Each number is 500 + 50 x the weight over its row's rms, rounded and kept within 0 to 999. Layers, rows and columns count from 0. Numbers have three digits each. The size before them is the row's rms in percent of the matrix's.

# down: layer 14 MLP down (transposed), 256x96, rms 0.215, rows 114-233, columns 64-95
# gate: layer 14 MLP gate, 256x96, rms 0.222, rows 115-234, columns 64-95
# up: layer 14 MLP up, 256x96, rms 0.216, rows 115-234, columns 64-95
down114 100:396541508475427529510435459524498534486421558507470413505542526575529561484477509491437506583484
gate115 098:513535523548531509573465509543632533464583492499556531554401473465499388422530601439559528507428
up115 091:485528500550513510408470578425529459484519498502549627488473497458522464562434575459560565497563
down115 105:564541508547501522538504490475646571437508548464598545552436470404351465444390499500482498520497
gate116 100:563505455503561543548520547521541428481515532517461588604454426458447539437478490519511438496438
up116 099:550542454441555474496457470536507426428503541590507562493457487475394456441457494432484593536547
down116 094:611517569470538461499505458487388593428468524496531475490525538447451500461546528487485388536495
gate117 100:539565507570558454532562503593511504422444485506555515587468458470394519604575508529456512528539
up117 104:460464614567502460559498478600543488597586493492536470468426483540508490460442481504508368565500
down117 108:489492502503458454511383452377519482538577472468502488467395512466522424507482508508502426492465
gate118 098:567456414540494572550503459413495449449484422439568469490493554447563414494502463482544530490456
up118 099:411485570522560491442550526463438460477430480461435512519517532495536409461450525478418518403483
down118 102:426482484542636564459503495444590486496494444553551482503520547390473524445463537412499463549459
gate119 105:568512511437523487473513475486427402467455516451550577456487581453485521495482505438379469441525
up119 109:559487424524445502593474426559455575538468515469605541553515432442417442474447553460478558523502
down119 096:474465494541522489445564450513552583601481473493495384472433520490479402490470545531589572438599
gate120 104:514590521489503527477548512510525426529564546543493554509578511541519515420422577458593507535491
up120 099:440431500561605478559464450509452582548456447476524531556485497477498558485503427378495485484446
down120 102:504533518600608413536557553493517423511551551510508461500445483632492521430583464458521465545511
gate121 100:456542460417497456483496452490438505502516571538533521558409612515410485545478524450492459469551
up121 095:498543545503480541506376479520465493531505471459501501467524539442571509497454451521516479422505
down121 085:500575483495509528485472527516483444441492446511536461501448482505435539566484570512466439540538
gate122 106:398525520436441496399474544455419533541457512489532471533446468534457400580424487504476565401538
up122 102:528551454544510594570566371493482433505466524436579513512500563503483469450452498470433451562527
down122 102:548505511516526497513563509523483456480516467602499615539437500580446480443558473495381442549577
gate123 103:600571550412450479546522497435435524493482423491525553490507540436540488611500502449621499544524
up123 093:496490576475479562522454545491532506506510492442448527561458470517556482593486484438534488488418
down123 099:458385482523509535569463610523433500475576403549570519491463411526550533510538458465480552411458
gate124 104:491498532504494408561518514619558464467501522531522536584544402463560410428475541490540525538508
up124 114:520530548583546447564517530596560440481517555480517481515505539475497478509558458504436488422508
down124 109:452430517488511563450528478531415429628461537557504392502496528520546558504576462423536447484585
gate125 094:470528474425582506562407483526566411441481477494440514501437555523469592564465504476487505542498
up125 095:540490542478518462544544485456494555452502543598504482521431551549537575578544465506481426469464
down125 095:493480574518450579519461660474575500516462576487542505486520600408543582482485441430464425488495
gate126 101:575543500427537487536485556502548449448471490431470471458485500572514474455510506530636574471660
up126 102:462460510521528390498464524509522507497544583491430410506431453456493520592515466502515428439469
down126 103:565457535439432490477507444502532471554497551452391537534492531426552507557471473462434499478497
gate127 099:578510472449474471520395562458494502525490437478524551561486433510557502461493574506542509426473
up127 110:498485543518511606467458474445443595516461458469529549503555563591520595527489446592511507503463
down127 109:501497469542542491504462483505490463464492498520415419442520620549537480394508510521509531488568
gate128 101:533505424534558459480532528481521482548475386544475431525481504444532363560465490562531523523446
up128 110:526541547570531488439522516514454518497487521538510591469521463465508487447462469468548506511544
down128 114:490427491567447528486471574505499589467460601473372524466488541503556453523517511525549506565527
gate129 094:551480488477592573537517496502463600457543570524531424524482511470477483427540505513533578499526
up129 091:450519467502521530463551553460513434570464489512510601570499519547504599577419522442541551520478
down129 097:437509455458479469520481433537477533458513514407529445427478485321503393455574497570534480445546
gate130 110:540605353517401514609591506564496552437470453463517393479551517356548494511481505599545534467456
up130 107:562520546501500509615502526499477553489540416501416497516423471584530484528550465536490512494405
down130 098:542555437519490535446455551541473564545454491494419515490515602707523499476546556590490481511495
gate131 098:534477476458473466548492524444551535529487424468489469513483625581549408480531447594444530499382
up131 099:528510498593523537536521450499461469579411481514459437428375510471384505455527576523465529537495
down131 100:476534529442505432587480457433535542553522489597511482512495393581425494557461458507472505514506
gate132 093:587472543538477491563514434562467472471472463412514415495516416602484548465547557493433463555471
up132 098:556491554521451455631474530498474500518508475537489548416548469512450487468545559455576410458653
down132 101:559410546514567438521524493547542440457587474420461555502469480398423459453471513525542406494508
gate133 095:418530547492530555474479526602455534521512549494509578468562501579384579518565544476513504544534
up133 099:454513491589521544498522498393492481517614555434558607440517503425523528482430584444463521477447
down133 103:450574533454554550453513500500563585552537481491535411465524494583572551467583548570503442526545
gate134 100:519509422453518540518574459405438409514497486468544559526491450551550409559534558477487527475524
up134 097:476528563490450427432550530516559542478480425538526547374559643538552496548569470522542520466458
down134 103:512442529479509453518541462531508623463443507527422505553389583582490489565472477548513473622419
gate135 108:503454480552477582509586523465515418465364451424530479534402450431474559468537567421566504580556
up135 106:429521428545531440600521561513454454492468461528461505515513486490529570431438489431485459455409
down135 107:486539436559450376453452550539504537491440487533538520419494486536523552563502559537393553485438
gate136 092:482543526426583431536512525516491507550515449562558441540518527450537560517512454581474550555492
up136 096:497580418513589496578562525561601588464527507475489535572485480411374492447519551475531589463512
down136 095:580556519526518509449569509570542443443477431528545447578435555393549474414464512572469594439477
gate137 109:610463430543493527491502465502529426582472538518572484608435558551477454597494435468528451515421
up137 101:595581568505491530497550524493485490467486448510540427562456531408480551485522505478443423494489
down137 097:490561557440519518485471455536485584486599485536481551464441457596584463447537474527431527406422
gate138 097:429464467566544514507500418459466525519466497578474459511578447486538448575413556454501547516575
up138 100:444439550531464479508470460504408500600506489479416591462510429553438456430495484396510436560519
down138 097:440469476573493589501564446405535565461538499536471485483429495517427547474514556473507477568541
gate139 094:498453462527487467584468418586502526585551611510554551518456462487544582450463464472604580455463
up139 096:477560425445481562435504470538441503552493477566513549432495431529509584490445423550402489557499
down139 105:501577501544505496488548544408454540515393497527528449441534554510500584536507510492445521571522
gate140 102:477500490494619423577482483482569539459530580583554478580517509555427574519493461395528460474518
up140 106:509523485567533493469552547459544563452495392586503424542513518391474480490514436462510421465536
down140 105:505535431511502463485505479532523603546374517495541420460476473470508451445451472614498509529434
gate141 085:518549456528442564482556577464575465451457487476596432465478572486470527424534593476507392465441
up141 107:536538515395527503446491496440476456411515533554462425450463564503523543567488434526561441599465
down141 115:553430597453476535533472474502417580433490530486500477447465559622551542539470528490495538481545
gate142 105:484539574523504595470468563412475576559493535421485551573577504425510395432483549474534486482544
up142 096:577573511511403482527441490475412531469540408488421458433472362449419475509512509442476472549522
down142 104:447506494603445488534485417580571506482526495430528530478420525445552503536412478484474398514555
gate143 102:495513518543485473502539534492556490549438468473495587512464566478537442501522482482509497582564
up143 092:537484452485514493510550621566518552469502515461446550571504502572532544431496540499529459499614
down143 099:557477596507432508486486458489649451538500478514481516539438486356478487518465493519467438435467
gate144 104:447463508449449538496492497413426401429458489541474474594491466517372483515469481452463413589475
up144 105:572477598497501470507568473493465506522553539508487562454526512508560501556449643550544455508560
down144 099:541526557526552455431583490443471445585433561542449498499498492521443389493386487532465441536580
gate145 083:465532560564493500467529478468446486479484518614513471419460583455501560522575470510467545396448
up145 092:463388466479539525420543487534547541465485479516466498529468392494380478430438508526538556513532
down145 094:551491461505539528537612509452580584496482462485517546460535546427572508507468554512590438509474
gate146 096:504547559493422549480491488614464454453552506615519488514465466471412483548460480422598524495496
up146 103:503435542452500444505551550548607331457512605499493524471451518461505568468424548477511576560447
down146 097:450529527542453511424545472379457651581547498421402527601516509436500499469586437438534501536535
gate147 096:499480516581458493495499560533561508491447480544612508544592536593491500406480510460427494446473
up147 093:508525360441451482465527494483428489560565466429425513502481569507581512444530426572464551605412
down147 092:548437428486429474521504550522550466602440493542471495586459420474475436558468505570396575522498
gate148 098:468534471459439460467467564535461431478484378506536508585446429453564500466488477516585574416494
up148 103:584548523527529481440520551508441446479510607543498511544498389436541461474485459481461539609453
down148 100:560445537445508477475526531539514513528534531542490564466502501535525468510557465530521500494506
gate149 097:578518540522510564527388469490490449471524482533500413467491505488418547530419606539460509419495
up149 093:519442485464600544535447566451404536518479544495542414497557524581512523484429425565542474424539
down149 092:487512506496456465533546397438452491470478531587535522448396532350481529504479476463505535479549
gate150 088:495533476486491525431526522504451511469451460485542608576495534453472491488508486503532465518501
up150 091:530530428470541564469495558451383472517413396503477451523582531470502509426419480464495564510454
down150 091:580555534528481434511406614492505469605520441549494454566514545540584486488492509403550518532495
gate151 100:488484517450608517580492507582484475500559558484536511496459470450420468492516487498484431524464
up151 104:455510512447508517443440536507511533492510500503466559508520507483475453588556549493477451564525
down151 100:494584497463472485551527543437513443461545565565556475524543536525501498492539462528534475479515
gate152 107:573512432497421569504483466515512477590478546436495527543515536522504428436512493520510399502500
up152 111:485427517482460554458524581475495567506576496426532458534548510406492540487515491571519426448421
down152 119:470436564420481451492544584507466543515474531554457480465509422556524508447495450416503468538540
gate153 100:500567493511412518468533465485527472593485490452480565524511499547506430404552490407541446424398
up153 099:564511440552484525456462462492490498480585554455508505439501536385486521479507564509489497506484
down153 100:455511471454549469449478491507428567489514513525488517496450576499538432492539556428560594411472
gate154 099:490479423531489605451494527583534463470510453468504549591479584514494570491488487476519521549455
up154 101:484486536451537488481456531544440484614532551476502511451398578510434512522469492529465545594472
down154 101:489531453434381508443515460377497483505511387602491440514470535483453535511501498526488465551543
gate155 088:503445471607468463491553489533501401473490556524504501524471502536460497566440526589471505532464
up155 101:484474479550446408493461525502565467485498491521441481425430449442418408492517517565526529482499
down155 093:553468522521487498505430608453545455552535510474513493513573599537510530536497534432540450523436
gate156 109:553530560494546548510555559603525468500460479417519523507519494461539497457442525512506555533410
up156 100:454514520532434590450552596393410492509532603487518468434510565527538535508503482553532450493541
down156 103:456516460585515509523432510509498486518513497447524495428509572599403541486520544511460522547514
gate157 106:478540528533474467549568520531515538561534459432509560535495465537502598453525499579432512526532
up157 093:450480473539504507513502548556546458542482567477434521529487473581559607522484423541543558487509
down157 092:543535482483519491492464524487628518495481501495434536511496561476521511605498576570493595519471
gate158 094:537526465525460499493515477525459404543455453432566497461490417425408516522361498496457456490565
up158 096:482531567526498437437411594555515486465489523497461388530502440579620523495509534530513497554464
down158 089:381550522518510512548370412519515474455494442540551514499513434423476472505508491589481417489538
gate159 107:532485393504472435524555457436508506486483370452445484556527530451455475511527492492552466516485
up159 114:507435479503509570467476469568446519438540522572561473527466507423522541522469489506521458529511
down159 113:493461482516475466532507511542458480505648505461568488623517486416447530451536533452533504435510
gate160 099:591467552524558435564543606578430493491450512566519417439482466493456514433464590467416521574432
up160 103:561554466436550481380472534428486552574438491526524504519492525518574454467422495468453502397498
down160 102:552501533476450464538488528540493512493541595377561398545516488511487501545543518611519528376466
gate161 105:503433500471549470555547397541515407537501530484458468492466576479490522448534471510439575356419
up161 101:548507430599416457410553594535529495617533581492415479444485506499544518485544483469495557441457
down161 103:474533473542460456556564495573506572473404481477457469452491485465459559559591564479559512513500
gate162 099:443429534506579500563433556524378497444449528470511454551595551442473580530502581577418443422477
up162 105:549532542514433526500575519533502561443469533526413437445551476476533512473469488413427592431458
down162 101:516518482529505504525532482550507477426549545529531428570545417570508510470565507363504466512508
gate163 098:512457534391445540463540520539503514520433506505435445472479512516531529444475568502571493476524
up163 095:550414485495500541556523474578572428461444476543385463534534547543564513457489528552488391516492
down163 094:502516603434607373485568467511612518446484492480596527468480501552536592431550490576568564495510
gate164 102:444518490591541535555479528445579513532468382510479470515441546492580510474433518411463501512370
up164 100:527460507439551564483478422491518583477569566505517483487417518424446522462542589510506556438550
down164 100:543558520536510447473378522468501469542471477500496543517410499527528445468426551554519529413442
gate165 097:533485438450527535507530502641509468428520560464530488530377560503493467494466454511563515494415
up165 098:515485520505515462500449404600478543493501526457466511507494532471515447489434512508514508499571
down165 097:539468526462557485450518582446381508556480495483511557543500425452476485473435542439490505481504
gate166 096:458498478540517428574557520569509494540337559394506506547475500468480534533509446518501424526493
up166 099:559555520465465505442487546575502589560516478545553524466583456509387553545422571477431557539457
down166 103:503511501468445476555523494509449537519401514535521568462597524584510611560517448481491534501502
gate167 094:483454535468567561488559447461468530523478481525559485417514419501461395459594480502455543528535
up167 098:533495506513434553521478536460422554460562568392583470464566529625449531514479546531425467489509
down167 101:562587485508482425499480508495499596424435469440552507494478565502478485450543507581511580493435
gate168 094:543484470446496542543460548414529369491532474520621586521518630462563474568435561532492496500447
up168 096:467554457562471575450495499483566553537418441549524472509452470545515405451575548509447446501552
down168 095:519579447482485587477464512449532539465480398422394485532514431532515515550486474511425485515472
gate169 103:555518458543499519570401515548544468440505585514555517407436475469421505437376455552472606510528
up169 096:452564463482562530512452424467523431470537431554498538525474429540474392535492481540542485599519
down169 097:522519491467543515420512568519555470518520558547528552487455497482524541580516487467471461416460
gate170 105:546486466428574511518523516516438555520444573431570456511456528533511458550551498547509507484532
up170 102:568567431547474567462535500462533452577456387504505457449530443503566521441412544447453538473469
down170 098:480415520554525508454464594520514412403438502589466508476552457510525568538543563548464509464513
gate171 081:470519495411581496479485432577439513558553412501559549530447503527459425545518444496478532530588
up171 084:498571499555484458510443429491570480504620465535418523506573511523547582506460585542487578575589
down171 090:499575570514513542480475524504420486492483530470406418434461518486571555447523459599467595488546
gate172 092:616466574434460472546561426516517468542538481423473506479454543487443486443546467449608481495450
up172 100:498487456484500551517513487599547551408535533597528590462476555431483518543444529537552560609530
down172 103:495395432534472447601514482484464594540522456538530516641441455468560577501493475529431510601519
gate173 090:469446478472545422457469506503491471506465458555482457559524573457580599507580607524409475507454
up173 104:537486565483529469454480430509400466571521503461460478485549544537527565471575433484496409478473
down173 117:515479458434515576496459498494474488451506525467547496472416487444488501443559483556526362479549
gate174 107:570504590561495553503490520435485467506623517583501450436543486502446541508515549551478412507454
up174 093:487471459480538500510549492553521560558597559449504473483531434458453397465506601456547488502448
down174 102:494511504462462567476512487516530604500555537494460467413572432555432464461481643515522472477492
gate175 100:540373482495575469538437448560467474475537415474548446490539524601554495541518524477490476485518
up175 093:366532552579443409451422514525514465520442515471547581461535495571470473419555529419540583510424
down175 091:499463465480494530512564495511525388458613514494507456679564611559460501441551490523507602462423
gate176 101:466414501493478495559573539470479429467501493588477479513557450438448496557475506507473534501434
up176 098:508546514451577572523576507455513478538406519532523484423559479504468478502518442435468416615572
down176 104:554507553521465577551478472420517420559433490502469509457483529509522523526472398534469465569526
gate177 105:547521502493550455547429553451577469492535524502551475508564525485452354515402542504526517512575
up177 099:429482504460472513470564484530579565415434506632520594585447453499559512507483516542484545523421
down177 099:485583554514438463524463478525539474500520532407523418513557522583434454502462537502545431477552
gate178 108:507510491416585412562515506494402473535481509582536471525502468497529527506428481560498441408438
up178 095:513548570465392524515415428499489484450463451505448522451554391528383466468521492485542450441489
down178 096:463467492557484568526584510511453593542458522387504563460462509544563511476479388420427530503511
gate179 100:451557416521528497581469480541531498542510485483551570506549486479470519400448553476520460424498
up179 107:452495564667491556467532444532499465614517549478491587472527529529551455436607508543478455430397
down179 111:540438560495529515585498472509576446591501590539500561462529546445496505496526510473560443504501
gate180 101:600443453487369547437469472575540469497450459485463475453525428527518420496482520437581563569463
up180 098:471470579506541510512466478438543462496563511496495567472504540494487547495498465492608509518482
down180 097:550436468500442516528494422544484428475453526535533512448495561545481464564515501446431554539468
gate181 097:518513439469518419496491516417504526555435518402526511551469356491454445597554499555584453467528
up181 104:515501487461546496564483458552484492582557451522448530538476490461489542486576487488523521452516
down181 105:488486443453497418501508524470488573617445528486530456494487487486507510554388524411559527537469
gate182 095:581557496474482561438523539535410394475409541487514509540480514488580578572546553466508408446539
up182 100:547476562428512416557473530479516571522591439476482456495466400488526486480452540485509449470626
down182 093:534455397525400519554535562446431595513493608550546524547441549431487596411463472547456493572507
gate183 111:556478444577519413510526589476572595548517483516552536516511531442478350607477526504513524466448
up183 102:499366481496557551498477445506503499442503549433510557566443457493577471443464470500519495547529
down183 101:518451430589542482478455435515537492483478425508475438587598458471544432523550445561641425522443
gate184 101:570495589497620503483507593449455450539498505390528492528548487556530542511453623491511408448487
up184 107:430528520443499541551468482511492578395526425472433445522488451552554519448543493458614554505516
down184 108:459443394496400544539484448607542527519546486508516483543544571500407548456548457472487565501448
gate185 092:469548506614498425473397477418524482516533452490504511514508551490453481493462419590562429477567
up185 097:462559460469358557442412480509524442501501439484495608535532454452434511384498406488560497462493
down185 097:487583455562536587438571614517488564443528490463455494555453542516549447429558618514477466497478
gate186 100:497499456532345513551422480466478547523493428574475523570469413589456493521534523441539462447453
up186 098:464526545558507448539473410491519498448469410532489396489444438513515511543484562518474523462562
down186 099:628493522511464548484480444432485462495450547515525412406442577456437521446437617518520480552432
gate187 084:514452504540493433482552584493551475479419486460381428569480530426464445528481518447529460504530
up187 087:458446482531389516529572557549522524569480472571466471470567425416471521612482528518543464616454
down187 085:536529466555484567419485401451508546502456550584470455589486515514585431454581462598486510500508
gate188 097:539499464544508437535547472479540483581505490496479507576457536495415463472406466428433498572474
up188 093:492424527471534538530462534507598554485432511575453451567520456547484515523520479510420496524446
down188 095:535446392492500526460491461526474465538468420564487515493406414467575513566551498506369481543408
gate189 097:489610411499546449495522586463599480443410426528562451475501473493471508486409563527519487563511
up189 100:460480589457525476474552488459558487500468526461492480487496517535436466469559358593556627412481
down189 097:550584487614427513513560511465560510570432481477507572488414437479507465484470481463546500494538
gate190 097:563512580534484462488454628547505498486523630484607461511529484469459463378600495494540432483437
up190 107:486440556521441505537529472465465524511501499495414571474549482499520537518522504496521634536549
down190 108:504476534532506471461554465435555517471482494582390559379476548401468492511453490451477496497456
gate191 092:523558498587495503465574456473453536507518438547483555536474510526508478518457502553464472508486
up191 080:595605480559462545419497458492512591508465527482461537488527528441499516535490493594532426435471
down191 103:554476516461485489546486600498421516422539513464519453462492566480479498498515523411535481484425
gate192 101:523482502579436505564531544491506463568589443570493476531501555551473498425502479596485543525491
up192 104:547423602458442528487498417517480501538574527514487526539444456416444541514513556449467531427565
down192 099:525545395496443468526550509482444518473437541497430519468456526504573506543542485529542482437473
gate193 108:492523460514433534498446493470468500468501471548515488491480504527579451527516511466550556319550
up193 104:481485563425453423508488480557489554527487512471416612511456476506534541560415469478523465476468
down193 094:470439596495575464527546488566419469462468611563489512475492509608631545476496429575442479546564
gate194 094:576470500504479469457447531525493549514564441515515453555542466538523506528483421464446518498522
up194 094:565456439581574580503560454531451456543525413531458502456513458423504469544479472435468452447553
down194 092:571480521536539467536543562514516462419403489474560519436449532429488429431451591508525510601461
gate195 102:505455575524590502560548481456422558520530566479588512507462512494477498447516500505477537552559
up195 094:539567485469509460485517572531487487513441523518509530453487493407464469606503478558520501510403
down195 092:539468466419413577457556527532487664512575459553445507433457526486494559447519469479487557500460
gate196 097:566493515509395489511590501470512503420391575542486532541507455537504560564404466420523555528558
up196 095:496507574525465452513498558455479567546436552402527543429608475519506434510445486474454553540444
down196 099:599561501366461531519459524469485544526537532504492464530547511624368478547421501501453487510475
gate197 105:480400588526559495601488552557517500477584514404463441494511555512509467490583523466482511454492
up197 105:396542471489499581469443432526493518492521542468512498480479460480489586559407523496562455461548
down197 103:432568425509528471473528534528482409483531407426540520454627537556502455471557488491565455488475
gate198 089:545432519513505502576412466475512432487445453573520495487484496528443604486545459544400405512485
up198 094:497490378431491447595473510400453421460480478542434576416476510519480489471499527502571455514564
down198 096:509467564536405492555525646511401576506420554473568459460515533536512510493474507491534422506550
gate199 100:492549504365575476467592404503416531532402421482470494535501487550451492501513473524366520495595
up199 094:529501577458506456495446517558540459606466524508516422475471515535528511484520491450532589412503
down199 095:491583507530471553470457507504438532556504464584464537506522437435463495523537453345474498565515
gate200 095:461365439533458542573553403534504505498506496442444503524418465453463507501529539507488563558452
up200 092:564430470468518484541554523437470475539454531513434493509492514566485502457456471542547473515547
down200 094:535407563426533540490436444531588443546511552502561437497539504585495540411557504544448467472454
gate201 112:506507532481482529442397362470525503540449434631571545555477535527429483500496442478499433402453
up201 122:564488572491521476535483358421550536472364431542506553387541487494474540563408473506389460426529
down201 089:498586520440523498533502438404508601543553548489577465423468470353482481465507525528604527567452
gate202 099:462502465501588579513490582461480499562576530485487588498565450473504473484494510474521564449449
up202 103:387458603564435521476494551467498482446545542374436483413449501492516475462542539492494490490473
down202 102:571410500529548588502573495504463449508559536536500494463456527591504499580477443488550516415494
gate203 096:483564453557564504492472489466590448556478550489631579513530468521398476478495446584486452567520
up203 109:426409438505415579543476530550566487520493405578500455472522491508469546468532533542516490597481
down203 113:411386433514445533508592560504510592508439528579446507481475484461632440499451531523433569460523
gate204 104:485445524612529505498522441440552473490561442569495490505405446463516462477459509494504540481494
up204 104:489575502458536462542461458560528455496517550448450409531419478462553491565427471430476507464531
down204 102:459458542475478486459489510497540521576541497503470445543460494616502518527423574525441521455604
gate205 096:447567509435460519530531542536525391389501521458521478574486495500530564521468429479535467591506
up205 104:431509603471559535445456512502503531480511424540470547551574537473598491460453474510475388478405
down205 101:429442537475533493528528519556518533584465469539448453438503455664475558461552491471499488562507
gate206 101:500537444524423497533530544508535495466550482518522561550494552499455403580535447484512543480510
up206 106:525579511523496580505464521483432497414491465440562520534495470428333543466537452495529465545574
down206 109:539482485552486573548484509547437505407563469447607555528463462492455527495578537564564485468526
gate207 103:511503388503504473516501517472535511573456564393448547461518526576458501533519552589545452511452
up207 102:587412552539535507562547525551474563521453473472528463522374447507469549382537455549409452540580
down207 099:448434515511493513476409533383520491487495575437484451433567552529524438497478469582509480563491
gate208 102:513406571462586394544511424514439533515471471524542467512639524480477467512482464519505560512448
up208 101:486494442508477567483472419493467492438516419546469544567400490491455380501496445561403473470562
down208 097:511406458489492437433467437417461485460503496510565499561483501515484499431537400637539477481471
gate209 112:489546549455572434510529532433417477526461428501498479513526518532477467444426512435511485565467
up209 117:500492479424527568538473497506405586466459532460513468567479461518525471561431494535400650459487
down209 118:485524519417596494531533542461423536422477456505439448636544436522431515505410603505424561475517
gate210 095:491495465487574598512500485565565515496482427535521448431483528488544555392586458428489498411505
up210 093:514427553450501443500460592609509549525512456537535506486505498513341495499450439405483567473550
down210 102:563512589507494490500461473587494577513584616469517512467480511441531464521503510522547491474458
gate211 104:544505569530505527468594547578552521525427582489444574504548553564568545504518509411537597490460
up211 099:509578491542525506478460467541503504436596584466508529499517496493473455479556438501600440444554
down211 100:493449475512412465517509484494584405490493487493506545458415479498457524425489515499516465495498
gate212 100:606486438513511443484522482548593452616536397498557444554464402448501453480423511501517443417511
up212 106:457488504498421474550509434541518528557527567472532581379557399493480472473571546560577538431485
down212 100:438486407497412447557480598516469498433473469520542475529501439539589547514510470595454509545477
gate213 103:459567507519520484572505448511521461519436558533596541497446442500435457367516531471556518545503
up213 104:431535483523596487431455589392470477529569495486474557596503562504500513443383497510452560424583
down213 108:441502579486617502473555448506610534529518481503419523473517549549572570535522528525454456536486
gate214 093:601456560495487381541426462521543434538519467522600502572538524510498575461452516437461485423493
up214 097:585494482511543557532460524454480548536527461467468468535503512484568427475597538498523475500538
down214 097:460485592589418445537443472481536591487462518443534503573459535504510525409440490498485525514471
gate215 100:415477496479468435554496461571442474415589550437555512552595398409487452489468534558535531449426
up215 103:440549478429553494577470438570523524512602446559483573547525533539434544443476553450474569471403
down215 098:482559476520434531519448535491455603521500468535580485525485492461533542519464511526549467508499
gate216 109:480476501447464508452492498457452442487448533412475580412594565542404553504522486517387534509574
up216 087:525474499493519494418565510543461421455452406511465499435563531490585512563530547518485549471441
down216 097:466480513602575486550455547548475437485525524573477512445505498447492482544541519507470482571548
gate217 106:525470531384427485557433514546453532466541494449570445516530404568521521456492529550554526437399
up217 105:399577567573492451494499623462445488545539434495494420501499493413552481495555464486485486522479
down217 113:483515544530435484594565455546490560552444577485505542469432500506517543503455467440499530473594
gate218 092:573498491549503416543484478508555447487390453558535532625530497455445441457512539529560443488461
up218 110:444573509547503464543522491500501435548553531420462534570475477405463458520555515459415552571421
down218 112:428506440523457370505470400569577596495484436536470477452516502451421472507468466517562551439564
gate219 088:481522511512508503523534511493495510526429491473498462499519440489540480486471484383534548361435
up219 093:570586532430542558533560495533481498517564434640623570531530475589523505511518435449498568538477
down219 100:454453449505496547454469565419446506475468478387563549472579522460478530461506510605504415423456
gate220 099:565523501464568527391493523479463511451448475509569568479532526486426479542464531583460568445403
up220 102:495386504545404495525460554548485517538540465477490477519465516483539411525521594483441507506554
down220 102:521614599522470506503446476464566537513397520453441430446500447485544448539496478445413498534500
gate221 099:585501516505545544590511516524574529559451492510504589477543463509505539509521564449455534533571
up221 092:474478413506576498482489502540526419464457424472542443494414447455504540526512428536424509496475
down221 090:540569660516471487557535549461476423473478496464497569452527411496516535465582493484517526533407
gate222 089:494452494392430564454470485456478454452457467490530482535537605429523495547367361474548477430543
up222 093:481552542491601421472524479493459454422502404501479512528520546583433461445534566458420512465525
down222 091:517424538483510484531434439567447494432513488460459587481581481543522473500515431454465449469523
gate223 099:553495413501396549393497536543465479543555506467619523505556490529423454506434453471595450538453
up223 099:542487455560512565427519563536416525469568466593490433520512477460501529538564486478585483447425
down223 106:514553436501528444554494527501429571556639584509581510502490510543465556473484534617473486493493
gate224 114:445496410544488459504490575508582446578371475509528522607577482512509559517536561551531509601482
up224 102:447491440460478491486480557596484522562471460475535457525512465485400611481533513503471533416484
down224 106:490621431521525574414487445463526507527496519496543484473403416594462483578566503470505470488528
gate225 100:507506404471515428411525597530467483478505583510536397534585487548460493501542488500411517480609
up225 100:456482564499566520420484439463507582453558428528537504456496501476416437439542548608617516556529
down225 100:554541528455495516499531509468459459412393492625487536475537509438445483548557493471597429623580
gate226 105:487520583505537574567516503453497444474570445475572452549593521442448421544520490480488500540478
up226 091:516497473461458451518570565530568538477516531498552431530615425537451556517451508446624564508474
down226 097:477585571486576552589419565550532453488520426453521474554547498541477451491581486484455471464581
gate227 107:450510549628583495565502514537536559588546512465463560492569419499402473441454519457481467461399
up227 097:465611537420589483493479452477506517528560480539519526436483426557445569517478515514510548548442
down227 099:440480517428568555494519507464639460466543403523511541412451500544521490593517507513558447478417
gate228 101:442574497505530448532603526475421503436490525449534517547568540415524474442512548492486603457517
up228 100:528549623466527537553535456550532536551547447522430534441454464517522473516480475529497473526451
down228 103:565461497521487445453491424444541499418436531570442548399490534473573509503469487476477523525483
gate229 102:504498396458479491510536472586549519418496558502527485449561432667541485564465477504491576472622
up229 108:484493604515516480578426568522531476508485468450506560478549434499432521544436532424491520538531
down229 097:562554380554549529472503450503491424531587475511439507553503507632494391490607538567447510401589
gate230 099:534551543431544412480495492545497466578515587432587524475530481440475553525420582424511521515517
up230 098:603534527502457496515530560464471465432505560408542397486460507512500437478480499500542471548479
down230 097:527584380439430523563509537400530524437458565463485498432528504424513582510536496426523599616601
gate231 103:554569550545477442537465551496499600553473493473530528577566529387441562559474565567477523499551
up231 101:537546440532532517582534462464435566531533461512477535534509438608487515444490566478463561458571
down231 100:474496411474515485566548493462498453524542568437474561571510413418568505459577492502475490481472
gate232 103:594532456492550520506514571469494506500479535471555423513529574557410417544420555457525432453518
up232 106:481491434501502534472576496501458438553579490528552436583418532591549473432482413503593530493502
down232 096:526401379512429517495417494499430351429492526552504503536487537449410536494514452426471440478493
gate233 097:490418521591587472439507569530472490557522445453553571546487543439529420439598551487575548507461
up233 099:513504538436619526510524538428560406606567555506546529524377476525473472505477431521537488521504
down233 095:404512553440456527574487433520504583479449538482451517395520539491550516499477527529515397503422
gate234 106:574463461448476534534460533572434504568469546390435493562511543625511553406547480474456557484473
up234 107:493493423533545542497481455449507498531451543532446565463483504517463529431487487485496529522551